config.toml
hidden_size = 768
hidden_act = "swiglu"
norm = "rmsnorm"
norm_eps = 1e-06
rope_fraction = 1.0
tie_word_embeddings = false
extras = ["capped logits"]
init_std_o = 0.0
learning_rate = 0.0191
beta1 = 0.9
lr_head = 0.00426
schedule = "wsd"
decay_fraction = 0.848
decay_shape = "linear"
Each number is 50 + 15 x the weight over its row's rms, rounded and kept within 0 to 99. Layers, rows and columns count from 0. The size before them is the row's rms in percent of the matrix's.

# o: layer 8 attention output (transposed), 768x768, rms 0.133, rows 284-287,348-351, columns 256-511
# v: layer 8 attention value, 384x768, rms 0.0511, rows 157-160, columns 256-511
o284 095:32 49 51 43 33 58 65 68 43 50 45 49 48 50 48 35 49 71 55 60 35 44 53 53 43 33 11 61 62 43 44 48 40 48 47 57 22 72 28 37 33 52 39 59 21 23 61 54 27 51 56 17 73 43 72 42 54 47 46 53 38 57 30 40 45 41 24 36 58 31 65 59 39 77 65 35 65 61 44 67 66 63 53 78 46 34 32 50 40 69 50 71 55 58 56 51 31 51 52 75 57 47 56 47 00 43 74 69 56 30 51 58 62 59 33 58 44 61 35 26 50 76 79 49 51 41 67 51 36 43 82 62 24 58 56 58 43 43 07 01 48 42 51 43 67 58 42 62 46 55 36 62 52 49 62 67 63 71 35 69 58 49 63 61 60 36 38 14 52 73 63 39 57 69 29 48 50 55 49 41 70 42 31 43 27 61 27 65 40 53 39 30 40 65 47 35 51 57 60 46 49 86 46 74 55 47 39 53 44 22 31 36 56 41 78 43 58 51 79 71 69 39 35 66 72 34 68 35 38 68 71 88 62 79 44 48 37 32 44 73 60 29 63 56 52 59 36 52 24 60 63 40 56 45 67 34
o348 082:44 51 22 46 34 62 56 65 67 56 40 31 48 48 39 38 48 44 14 46 69 69 67 43 41 65 40 52 55 61 26 53 40 58 63 60 31 50 57 59 43 96 22 37 37 67 71 51 45 47 43 29 64 48 69 48 42 57 54 54 31 79 25 54 43 26 29 58 46 31 11 40 27 53 31 49 60 35 52 56 41 61 33 68 54 47 43 38 57 70 46 32 28 58 38 23 46 45 60 44 44 68 33 68 47 46 49 45 52 64 56 17 24 56 73 55 60 54 62 35 48 65 54 27 55 20 69 57 42 58 61 56 55 41 44 55 53 42 27 48 42 67 27 48 44 85 29 44 59 59 67 94 51 71 24 49 37 66 71 39 70 58 73 58 77 65 57 63 54 66 52 50 64 43 20 64 27 40 50 48 55 65 28 53 53 44 21 93 62 50 65 59 28 61 73 77 49 78 76 38 60 72 64 53 88 44 79 41 40 47 46 50 43 52 64 25 51 66 44 40 74 42 63 66 59 37 40 56 38 59 53 40 66 16 27 61 53 45 38 63 68 65 43 55 44 39 86 77 45 48 46 56 44 52 46 87
v157 094:20 42 56 14 57 66 41 51 60 32 37 70 38 54 41 55 58 72 44 50 20 36 48 46 73 64 68 53 56 30 32 50 47 75 25 64 42 74 63 67 70 49 38 62 64 45 73 60 59 59 62 47 53 60 45 45 67 25 66 71 45 49 40 24 42 50 32 66 49 52 31 49 43 54 69 52 46 59 25 63 65 66 36 47 33 79 42 35 80 49 46 45 39 31 41 49 68 25 40 50 29 50 32 46 39 88 50 49 35 37 62 38 46 37 52 84 40 35 70 71 65 50 50 41 33 53 86 47 47 62 30 39 56 30 53 66 57 13 72 58 41 47 28 58 27 56 35 15 64 46 76 55 55 70 56 47 58 56 52 38 71 77 50 38 39 57 60 61 69 67 49 60 41 60 38 68 40 41 54 72 25 58 40 62 49 53 43 58 51 47 54 24 27 31 43 51 26 37 43 31 54 36 25 51 39 67 44 33 71 54 08 58 68 56 45 62 59 58 75 56 56 65 82 52 54 78 59 49 85 38 53 40 40 43 63 24 59 70 47 59 76 47 50 69 42 40 23 30 54 67 51 49 33 58 58 62
o285 098:57 52 52 81 68 31 49 64 60 35 46 61 59 54 45 66 36 64 47 37 53 50 58 35 39 52 54 34 59 64 53 41 83 37 67 35 68 44 38 48 55 38 81 40 55 35 29 74 14 44 47 56 47 80 56 52 30 69 47 57 55 26 40 65 67 61 47 50 64 24 79 64 36 48 44 44 35 44 07 67 58 22 44 61 74 53 51 36 70 42 59 45 64 26 61 57 45 69 97 62 53 29 29 35 59 60 52 56 41 50 50 51 30 28 53 38 64 45 19 58 71 60 69 51 63 44 51 46 63 56 47 56 53 68 53 23 56 51 52 21 62 17 36 87 36 51 46 68 49 39 64 60 25 21 70 35 37 37 56 22 36 39 42 48 42 60 17 48 07 45 42 51 44 55 32 59 71 52 70 62 44 11 66 33 67 84 45 15 30 44 30 49 64 52 61 43 17 60 59 34 58 72 77 48 39 30 46 52 47 39 61 78 69 53 46 34 56 53 39 73 38 62 61 59 46 26 53 37 24 48 33 54 50 72 53 36 43 85 40 39 39 39 56 43 49 64 55 53 44 56 37 45 55 64 52 48
o349 086:39 62 59 44 32 34 43 41 53 41 53 34 65 51 76 58 74 38 83 61 48 52 50 25 48 29 57 65 36 46 47 38 55 57 71 34 64 69 39 65 35 69 77 57 68 36 44 50 31 36 59 54 55 65 47 66 39 66 30 59 55 44 45 49 61 33 76 40 42 70 55 42 48 68 61 67 67 50 47 52 46 45 67 53 77 46 78 36 46 62 60 39 41 73 50 67 39 48 55 53 42 45 37 57 15 26 32 33 62 77 49 50 41 59 42 58 47 59 54 31 41 30 65 31 41 48 60 38 18 60 46 33 61 64 38 51 49 55 44 43 56 45 79 37 60 71 61 46 37 47 50 60 33 29 36 26 26 41 45 56 27 55 85 41 48 63 39 43 46 51 45 48 28 30 52 63 50 71 86 34 84 28 55 43 23 59 49 67 13 53 71 61 47 54 47 62 58 54 47 23 55 61 41 47 57 47 73 71 40 56 44 54 66 43 39 54 51 40 32 22 27 44 48 53 27 27 46 23 26 57 69 57 50 41 44 42 24 34 63 43 63 49 62 68 51 35 54 62 50 82 49 58 56 44 61 36
v158 096:31 61 21 47 57 48 64 24 43 62 62 31 26 62 47 49 53 30 48 70 50 39 32 40 51 55 36 62 51 70 59 52 22 45 44 43 56 21 64 74 26 59 55 43 77 49 78 60 38 20 52 65 55 55 63 57 58 48 42 61 74 57 46 49 50 59 61 57 39 87 49 67 57 37 57 37 51 45 40 75 38 38 58 60 68 47 29 61 25 50 65 68 60 43 47 46 39 68 52 53 67 50 63 36 46 48 61 60 36 21 49 45 40 31 64 58 54 50 36 44 36 25 42 53 69 45 41 66 58 36 40 29 49 45 70 41 66 57 57 53 42 17 67 41 66 48 25 48 55 59 08 60 47 48 59 59 44 55 45 65 58 86 35 51 39 59 62 24 61 48 56 27 48 30 33 64 51 71 51 55 40 70 53 54 81 31 51 66 73 34 39 43 45 65 25 50 46 64 28 64 47 51 40 43 40 49 66 33 21 32 63 90 56 76 38 52 83 61 53 83 54 75 21 29 32 76 55 54 63 43 55 44 46 47 66 50 91 27 25 45 47 47 40 41 54 35 44 45 59 44 60 35 44 62 35 41
o286 090:73 50 52 34 46 43 55 42 62 33 44 26 55 42 62 48 45 51 40 34 36 45 49 73 74 62 48 33 47 67 44 41 55 73 46 67 44 30 48 29 30 51 57 80 39 70 26 17 51 36 78 69 25 53 60 74 51 41 57 47 24 40 54 13 33 58 67 52 78 29 68 55 42 48 51 63 37 42 64 30 30 67 40 48 44 38 51 52 46 54 27 62 42 37 57 43 60 35 70 63 69 39 42 31 53 28 32 47 54 38 59 38 70 63 56 66 40 51 52 66 51 49 62 47 32 73 56 41 40 41 36 64 64 43 31 47 30 53 42 62 57 54 34 35 59 57 11 49 51 46 61 52 40 59 46 37 45 47 33 43 62 38 57 56 87 14 30 46 59 62 34 50 45 48 38 61 38 27 43 52 47 62 38 46 51 70 53 46 37 72 62 47 51 60 74 60 36 84 60 59 41 40 27 32 39 58 51 61 52 71 36 39 24 42 57 43 43 33 63 35 42 63 56 45 53 31 54 20 57 46 36 45 39 37 31 42 19 46 55 66 71 27 31 43 58 37 30 38 32 04 44 56 70 29 41 47
o350 092:75 51 69 36 48 32 29 59 42 45 43 62 42 63 66 33 71 63 57 67 38 44 47 65 58 29 51 42 41 62 33 54 43 26 64 50 29 57 59 56 61 29 38 45 20 61 33 34 40 52 75 33 43 74 48 81 47 49 46 64 38 45 38 52 64 28 42 67 60 58 38 35 44 36 36 73 42 56 53 47 59 58 71 69 70 69 59 34 67 49 33 49 48 30 63 41 58 60 50 59 68 61 39 68 79 69 59 53 42 42 56 73 74 40 74 77 60 51 58 38 69 51 72 58 47 67 35 61 56 47 55 44 46 37 45 45 64 42 83 74 42 37 65 59 69 79 55 33 46 28 51 41 34 61 09 39 40 21 43 46 49 40 56 48 49 43 39 63 59 59 29 38 78 51 43 31 29 62 16 54 60 62 61 44 45 73 49 62 62 28 57 49 64 33 42 66 68 49 65 48 50 41 42 63 59 22 63 77 44 53 30 48 60 43 42 58 72 32 33 46 70 39 75 78 22 39 47 71 43 37 37 32 41 63 48 05 56 33 30 52 48 45 73 59 51 43 32 39 50 38 45 29 51 60 51 65
v159 091:47 59 74 73 67 58 58 50 41 51 57 90 50 32 51 07 86 64 60 54 55 70 69 86 63 71 51 42 35 55 79 53 53 58 51 38 11 52 58 43 64 63 55 41 47 39 49 55 22 58 51 29 50 28 42 47 59 26 31 71 33 46 40 69 34 69 50 29 26 55 64 62 51 57 60 57 67 54 34 62 82 58 44 73 52 59 66 71 39 48 41 39 48 27 40 23 33 59 44 71 66 70 58 58 70 35 51 41 73 83 38 34 43 50 51 41 31 22 28 36 74 62 56 25 40 52 46 58 57 43 48 23 52 44 43 74 53 46 56 36 59 64 64 47 38 31 64 60 52 57 50 24 37 45 28 38 39 44 53 56 64 27 45 54 52 53 51 41 62 43 34 50 44 48 28 73 60 38 46 30 38 40 65 74 54 60 17 75 57 60 39 17 66 38 47 68 47 63 30 57 53 45 50 44 37 38 58 50 45 35 32 63 79 51 42 53 52 41 32 46 54 83 45 58 47 37 52 54 80 55 64 54 65 22 40 40 72 36 25 35 66 58 42 54 21 58 41 42 32 51 33 61 37 38 66 62
o287 094:58 52 41 68 42 60 76 27 24 63 62 50 61 59 70 16 39 56 46 31 51 54 77 46 52 42 49 47 50 09 48 62 46 65 94 50 64 40 26 43 50 60 48 33 72 43 50 51 47 40 62 55 48 61 45 63 50 70 55 35 27 46 53 29 89 51 41 52 44 41 47 61 51 51 53 67 61 70 64 37 48 60 46 58 52 53 36 58 77 51 37 33 89 87 59 52 35 47 47 68 56 57 47 42 31 57 25 54 24 56 54 71 40 37 60 53 60 65 42 38 76 55 21 50 49 46 63 26 57 28 67 64 37 56 53 37 71 25 26 88 48 52 57 49 61 43 62 39 49 25 49 60 31 92 51 34 60 59 14 60 32 54 45 69 55 51 52 52 52 39 40 20 25 42 63 32 76 53 56 59 14 69 56 27 47 34 52 67 57 35 25 46 45 58 17 21 59 52 62 19 62 61 38 56 51 37 65 65 52 34 47 53 66 47 73 60 58 88 48 32 52 77 79 32 34 66 53 49 54 82 63 53 39 40 62 48 59 36 52 55 68 52 44 38 34 36 30 56 35 41 68 41 21 35 48 59
o351 082:36 50 57 37 49 55 36 70 55 44 43 56 84 49 56 62 39 46 39 71 63 06 54 26 60 67 46 48 56 53 58 80 35 38 44 65 74 52 46 36 55 54 65 70 65 52 52 62 40 54 54 58 50 46 30 79 70 47 71 74 47 37 62 40 86 38 42 41 49 41 70 55 35 58 46 46 54 45 64 56 37 39 39 58 72 37 51 54 54 57 19 59 60 63 56 62 48 54 75 29 44 68 33 46 47 54 45 59 41 67 55 74 57 35 49 70 54 54 62 70 28 44 51 54 48 47 82 68 60 53 61 52 41 37 74 25 73 53 49 46 57 35 63 70 35 61 72 73 47 45 39 40 61 57 44 50 43 59 54 45 71 45 61 85 66 50 41 79 58 49 59 29 44 60 25 37 47 67 46 75 63 82 61 51 00 11 44 36 06 40 50 72 72 45 47 51 63 63 55 47 62 45 58 57 52 44 37 59 25 55 44 28 55 83 78 54 38 41 30 48 33 40 76 49 41 77 14 42 39 66 51 53 37 49 86 27 39 45 59 54 30 53 39 41 37 49 35 40 45 31 79 42 65 59 38 32
v160 090:35 69 52 42 36 45 34 47 61 67 62 54 73 31 50 07 44 58 47 53 45 50 60 53 71 21 51 56 47 53 53 17 32 23 39 15 40 82 29 48 46 52 32 54 44 33 50 39 45 84 70 48 49 39 50 67 57 70 68 66 68 50 45 49 67 30 64 53 42 42 75 48 75 63 49 79 66 70 52 41 38 21 32 58 87 68 59 63 64 45 49 59 64 66 68 40 39 43 49 64 52 42 43 52 52 48 58 44 73 43 37 73 48 44 19 45 48 52 52 49 51 33 43 35 40 21 70 78 26 42 49 61 61 69 30 67 42 55 47 36 77 47 43 43 38 53 59 56 37 25 41 28 56 67 31 65 59 67 57 62 37 53 49 45 55 76 51 62 39 75 42 17 74 55 50 46 43 35 57 47 35 67 58 64 52 13 58 39 48 29 46 52 37 53 78 49 45 69 51 55 37 45 43 52 64 54 63 60 45 62 60 47 70 31 62 49 58 50 48 48 32 58 65 65 63 31 44 38 30 27 48 52 34 47 72 53 51 51 58 56 43 50 53 46 25 47 66 50 39 55 27 42 74 44 44 67